Part of a small language model's weights.
Size: 19 layers, MLP 512 tanh GELU, vocabulary 3080.
Architecture: LayerNorm before each block, learned positions, biases, tied embeddings.
Training: a variant of Muon for these matrices, 167M tokens, 10193 steps.
Each number is 128 + 32 x the weight over its row's rms, rounded and kept within 0 to 255. Layers, rows and columns count from 0. Numbers have three digits each. The size before them is the row's rms in percent of the matrix's.

# down: layer 9 MLP down (transposed), 512x128, rms 0.0871, rows 161-185, columns 0-127
# up: layer 9 MLP up, 512x128, rms 0.095, rows 162-185, columns 0-127
down161 086:149102105142120159157150123111129093110137154123160145175122159122117123142123137114147156137123190089120120104079120104137193145161152151194078087102173159112164128114066184052093156158122156072095107137164120115204101199144118138162116086093120166114070116160105136147120121103078154064088103151078134103127104132109124075103158172181137111114118111163100105096129196132136117046089
up162 096:174160126128118155082139134151091212122150121130115077122092095112118160141142118099090106168182178086103122098133142097115148131139093138096130167127137147104084089161134129077167149132116143129145087097105143096061146125127104145094156098170026100164064138151121117107116120123171130173144116142183183087126213145127167129131046151105114099154209105094120160100150133171123173119147
down162 108:028111166133114098119129129166151040134120106142116143168169164110132091106142118108184122115112099139164149161129124161088100148123125096165121119143120087183178142068123122182133074130109146147135174194069145148173071102145108110129106125135168139142134150095072164152179134134105150071110170096123094144131044136105122122107145093108152154166092139186120205172098176107119127120136
up163 105:151162119089111107044138117125121180172104095074142120142076146113159127124161166136202150168057083135124028189087181090172114163132159159152067196163112114098117082143136114153136140168113163129074131113157087121078153117060137132133098120090182101176143104133111136110106144129121127119123123114132128129103163108110124139128074134104156159142158077107095173133114133125100101073153
down163 098:149132150138119193149151137114100076063132141091055166116121154136132075096150209139173133106150176116098165154157130138109148098106106173139120144157173129155086136181100071204146112094125115144157129081082098142105070152133109158087117114143144075107061211145138137160094109145175154139123125118113106112143114119144132042130105135135137131131090192070117124160200121141129112136160
up164 112:108121181155124072076168147181154120063139111095121096206161171113143107144133134113067084124129079113112126119100136137154104081125136080116148165188161138080109126112061105113134206102128108083081168158115133152139142136062124099069141119117150165147117126120168101116116132124066162091109113106162055152099181108135092160129195124149171142153111116135087102144135094096178149158093
down164 115:116124107053116099149163128151101119104127138092160130186169149149093133118097108144140188116174067141172161136075132062152146075107135180182152149161126118121187183099122117153130152147116157126143118112095103077171124132138129108180099091110096147107074073118126199140112134141081125108141169100147123147094088101123074125098208113140094170123067151190082131069140107145127115177150
up165 085:194131083115137174214147074079169149090125116091098112083132145123162179107109111149116128161154113135110133170158161098030088141142175113114071186146110114096115128075132140150125162090151172112124135141129161164128104135183111135219166170111127143111112105138152073158096167131137145125099138152139120117131165094148138166155175078128117154133170121083090095159169141129164104080071
down165 093:037126152128231075130150129123109130173170128164119115123166136103133142182141158096134083079105098156095128089101128110094151149117154132163131100090119204087144126112150093145123154171171059109080162153095127122127146081122122133077130150136133114142121138098102136146121101222110067147116085151092129105135126100117085098127061140139136122156153119171133172109089134146064174161189
up166 101:146177121107125121126138138145140161142176109126147148171205116111165124136111185133070129079112099162141062150157143121185116114105128131168085147147071088169135160129084083132145128188096140154131187113081178179108126160179043124117120094103121162066132087102141099108134143124101165114155145090160142186096152142100098136163091142205127164151148184098183129087152134159153152114107
down166 104:178171106087070116101111126066164127116140147096148105152134110142074111117142070093134141167130129112207098138065127126101117125123122177117128080153147152114138151116139147161151140059232121112167113144134142141115097103115131127120128149130097141134121143168128116100128123134101111179106101034114150161150128074075161116123047193131116128187143208113110136181080120090181105130140
up167 082:108149069118056190180174155107140097177111115175134107083143164086147077101149130141150192129152161114133132168144151130105111155104185141140128183121116086141115174109106137109133137158099099138121106073119115114123093087128160157136170086107096142174113120113124140083087195147178128128119138106155080166162196077177110153131136148108119182116142127121118179115162185117137108028077
down167 088:111104146116229053128105104137114145107123141097170121171187110132147189126104151089141099098149116167161119104131123125121162109113048118073134137142117177151171123106084139109102039134191167125140101144119117083139117117139109117153131165155163170113154137137146134158126099112112090081163106154107179145090078133092128147143121136178140086133159134136135051121132036107112137190187
up168 088:087067133147093116072108104189119127086130146091157224108136129160071148107124111101109168195157142104136099116101109116108137130132136096140129111165085167160130171110174179146107166166100121116103121092146122110168119177130178078135057145119158070086160144135151090119180147116112047143123136153131099112121091140115167134089161100100138165087132119111111056091181131159203132144120
down168 086:122184076143125133123084128133146099149137137146135073158101148123151115163088121139108129133105162154173099061140151047095134121079117072098078166094155107100124093096077051176094118131169153068215126154157108147112114177147101204112161126082121131112147051163107154155127087206128186118108157125161128090099128143128145174117112126117120113143125102108113145172110112106095108163118
up169 108:100113162114106149066058126131107105140165191146077132173157092156087153089063147116156120105137037138149064106154089102152084123096145092113175143165155093140171063123106102142178110126119137086128156050125119126123138140062191148124130116081144095131139135161149078145170131171155142098159075151091118107121123140152190141126116134082092174133109146135144131160123099152125135067165
down169 121:143079078130147190192109103185105104131149086196152149138147115097086064062118149136116157108166131106076164125134153147140113127142148105163120151090160124169119149098088105124116090118150161127108114083126167133144158165109150170149135108156132194190152154219146129119121129133123121136159083048106147111050061165132068101098084153136096146118126151137161163127141101128135130064112
up170 092:086101103165105130140158170101140149157147142179117126138161129091081147112182087092163157137171173121118167148110107067140126173132125174074183115128132104182177148135101189094147078116129094087146097104123139080131079139137103160128139218156097167099132093141087137098078159124071092110087137091146119089151129047126158138139143108123157040116095155129168130154121165095176141112153
down170 090:107156147108204125137112080134072127072130114117085153134115180160054121141159115187136148149154116125087166125163121148142075133146148135086158163181168137135174147148144104111098126122082093170087122096148171128099129097120106119044144126102154126155151133186166144138077130097154095108116085105169079212063093191122097126122133112103099107097101140134097112134177154096111165066160
up171 094:107146090183170116153153126085120119082140095152073113113100127113105116060105090154124113060115123116131159131106051107175190101170139082102118154098144108128114150143121134139146126145147086200167142163099146104106154154164158147144159091147143186097121133155115080136154153072128165093101155103075147047142138110074166066090131096191158139081133160137125167090091146067124123155102
down171 103:151135173112160131104090060070097092116113121120133168103123158122143131155129104124092072076126170078087127139119135169167110121154118126176125102107119102168147124111125097126062146099168131096115174120161119105165177114092185110135193120102154089135133093168120136129154144221142096144132077185121093155107138136160049139102172153178071176073089155057149130162150113089111126122105
up172 084:133087089117111117071138086126168099111100139183134162169133138078138157153128178109113127110131117112102108063114143176135086128062152139098117134125120136205109177079125139123114036134104106079092118130114104095123097055136114083093098139137099156173186068131114116159133150103186158120165118150124078125147173100163098052116154125095135060142132178078161128103138096140109153117174
down172 082:100077141099109159081147128134043125154085097111113124108100080198116123150118137108104131089091132083150129176109112094112157171145151165158125103098117117122206092150131164128102164111137132119179122103159202119174173148103131180119137084108095161084089130128129113164133127106120131102051093066152193074108135096134104113171169118133164167099142161155120138181174107157131201111091
up173 103:163074123092125134098121128141140101128136110129118095132068093070158128087146107068083097154154117121180170144078145129159124112107117130098192139125098173061136132110106170165172138090183135131185145151085093147102157085192137131119136080158141123134135114138115087126081131172144129073055120062132120091141142107167140106182119054169138115124112168126169107101185163056117160115086
down173 120:184122123176104147156119124142171133184159073090094113142136169167142127137138114143126194116094156167045137112128104107109107146111126113078103105110091031113113191140102066149138197134121077123156155104171109099108142170153101110064094164105158143138120148097124135098141132137116111118099076185138071144097144161176118136151093120100151062111110107145170080101144078080159109127170
up174 093:131130178117152101137145145090122146087106138104101163153125164170149168157135068120124122158149066126079102138151108081124171125155146171094157113115138094150196072107126096107107095122138192134116145108101057082122154131199078158153092117102135102139074064121149137107131117105121135101138148146154112097105155120050169126161100164093131125146079150191159107129160073055205164139163
down174 085:143145135169115116116131154145151110150164139152160083060170091106119134141104132110084103107160143074122133132169101111134189151093144126104138153138127071079120153088083106115133112136148071143169020122121147189121186167144144094162173113150108129082119096127113176130062136079126155087142141109130183070145070087125055163094170131129155136147098118114115162107144130180119060171102
up175 094:095057146128131166179146173138163087106075112109086157151110064129125078136095184118136173164157100123047143147115130109114094115142139087158149158149142134126098070089037172103109129186113054097105181125127132094113145106102104144129074105150146143134112115097137142123158159129155120174100079149106112147129124074121100169181072165154110105197076089142137111127118152130158129079126
down175 087:201091096058160158123151155128170082149127158124148118127157121118117124083124142123093118167111080207139143116122092153160084185114178139129044079152115150117093144104136122157098123095178122158120148118115110109154154098059132131129159059152131131165095168206168134065150132160173184104103122152107117086119174096186079150152143109165168107124119152099118184152111127118156158144158
up176 103:111161173131102113154128115157074113140145157141111077139093117108140108134131114145174091108103182096174160190113120096131171096132079178096151111121087119140157143117097119170177126135130170089157157093123083107102162116197067076131099081176112098155157089154104114183092112123115108117118115192123095058126067180076145071178199150131137143150101116129152081114133112100128184122169
down176 114:137144170180137101115131150132162189174094092109145126128094098102133122146105092154135169136141146135110170154127179123179121061132124030147100179079113155181122141146138133176113144136154109094144102096140093186082090121081091126123111172131186110124106176108158124119122135118096102136189145245153133147133117179137143167131128163126138221121109108160089122140181106124097119092113
up177 097:120127142173109122105179143129195092140143136118190082160137127091145096137143098113155145129094145090144138164102177080092101049117156182129201121110137158121128156050100080115094123137115129114076155069104145170172106118162098106153110151113127090124104124130168158136122146115127128068184102068091121098111153132105183081135069182072165130121167120077127150120163137142168077094175
down177 100:114114143132166149101100131113128134150127106155153126134077144107085104115140124166128139086140092111098186153049215161117110080109104120074118126133134113086142170104134124134108140166162184123122163131112169066094124097142141078166073132068120091107153155120156130169124149123153144125071092127106176166073200171151104188119147068165112163174076068150148148107123052110117095103133
up178 100:105146130125130118094079113145165083127133183141070084113110114125213155120131178138114141131137087176099075104123189114197109054159157117123132152163112118126050129048142145158145096149109166123234139189129162098069157150118124143149127113127128138135130086165090135121100135097110183115107104081172165174132117116102119134156124145162135094146105155068108130088125169110091147140150
down178 102:113124172110177124127159136083147169128113125099070134107183099148111130123120105160080087119154199089086148109127119102140119153094157168145072122196158116117156096131106168100177125070147082121104166123131092127128134076223081150084127109110132140129064151122144127152127166110162119106106079052135116104131137096123191091109135123145171186149144186088091180168171119139139108097081
up179 107:102108151130042126124140083121079132155043150119094130139110152120157123141133119129090190144133041111152102163144178159108120085227097152074160094120114146109057138114115122153099137129135099122116166058136115128131150124144104136168133159127114164117103089150143201072103123181120154104148098128089156127127114100090107095147122164107128119112104057182093113165143113138069173129080
down179 098:103053129112120162176156081146138106078180091116138159168127147137115104136086124137108144157151073078126109173107212136152142086165163179102181082097158145126150097150126074153111076152129128098127165157158137101152129096190095163133126163159057166156148136121122107100167114137065142082155107133137112134166194105145119131130093131134138105154055125143083093166196116151130072161114
up180 097:050103068108190096171200097125147162080113135149122172128176122148122117170176157155137092121077167143137121096129097119124054115135095154099142180131046133141105126125064163104155151113118151087172098152126097130128178113103158046066119126181149116126156062088125158098114101139125111095141167149141106144105167092124071102103141153091087139127172140123090103108155134137130124114085
down180 095:136154128109109139127064109091033064154115117186077109096089157117163129094103171099148157145151161129159119116134171170135112175120154127170151146134168119088118147129161128166135130171129071149157180110138153141105111129139164095160077101118114176052090133183099175152119155084157144115138121091082117147154125131105118176174096158046141209124112098148146195141106126157172127106125
up181 099:089118107147153125115129116040130090125062161130137133092104159108131112103150153147063118060096087106062152153100109083164121150138101107141116155124134097083147157118141161149147140127128160125091081167060132118126128153098150141150182159130101113093088111099125168138089154097145112143165117149160099096164148093183196131148070139114201144163145136207093150180083109186115166144183
down181 101:073157150085132101154075147111103115155113133161123142144142098113090144124110155105167110121142163126176107161117089211128075149147146143176130096080106124131088154098082129075161043169098148168110147150123144148121164149142065160104124117120165142139057056107101198174156117144130165147121156026115148109106089114132139133135142138107105141173069117110163154117100167146158187120163
up182 096:176123120085160074147135110098140177066125108118131169080181143083125159124080123155175126108122078099173107144151087122071177201156108117077146123151089121085132150135175142158093080140177166097129131140117115149137175104150126099101138107107119083161126126158195134116121083196141111098129138090170089101126156129132128142151132069115088125106077169111251153156144138128127132102104
down182 087:147166163177152077145118078145120145169089108137102114112112102155178110169166107137146129092149139156115160119122140067151106101121122178150146148103186098152222076166123148165141126116146071081166143109121146170121110130087048142130135119127123146183126103083112090139127136038062133126077124103137135157154132162123096112198113163168144135177114159083101170112134111155085065106160
up183 103:098154155124122171134069105097172172140088145108099086139107070180080099156187159102120157127093121171151121144145107145110105128144132117095148132126127126098155097132152193208126156114115106151172095144083143189073153121142147096115119178052151075110114134120134153079174110123135122075150090072128110076124163162160112141123102091113153139108173121168210155164167083175119084168138
down183 101:116127126137151105111117148198144158129123086147158143085128146151140097137112141120021100163110125147108133128152133129035156164108113091085114165090109129189113089096096106178140146155095138150145057128127152127132081163139103112083166138124105121106203150158183103102121098108140150047131127099115164182073165163125136106143167091078161144148118131190099141095063093173121120115093
up184 112:107159126142088111105169173115183076058097199169135061119132184087134161114114089157141109150123137137078128108145136110095110090090173107074098125163153129101098100098138123164186096171183162153113133131211109120118099093151083152091165105116167106133143136164108080103147102075201173102117123103115168146109132104139149072114144147159126101146174143128135200120123099104136076114161
down184 110:119125097136111097104123170124165102053121088162119089124108149149120198137110091125092112152125100194116118083180089123132105158103158144100136150099151141098161100117165164135145135112171137081145105169115076118147116209134093147170165156103083081087096141128084117121135163103133143173114132090137191153137155166018133115146051155144095121124144128076095161151180119110143056137108
up185 102:131144089161119124112134166087143152112126076188110082135119136167101155129139085193166142123129138154141156107123128131126150099121148109103140178115080137109134131109119113117162087085103084062109201130113143111120068092113171111152215150124125113112171170128151121101123096117093098148201162172153058104113200074128154160161172131160099119143175117138096103085146103128076161064060
down185 092:148149170103122130168122098154165164200106148125126133166093123056101152116149055114111160093081180107136110192113189134093108130175170136134100149136099154095172085140167154120140088171196103140142157185117076131147140143105155086090054098167077142137062131106145114142145156101066117080119132136146137105167127104115197127125107156173126156127166155077127138075136138159131126159101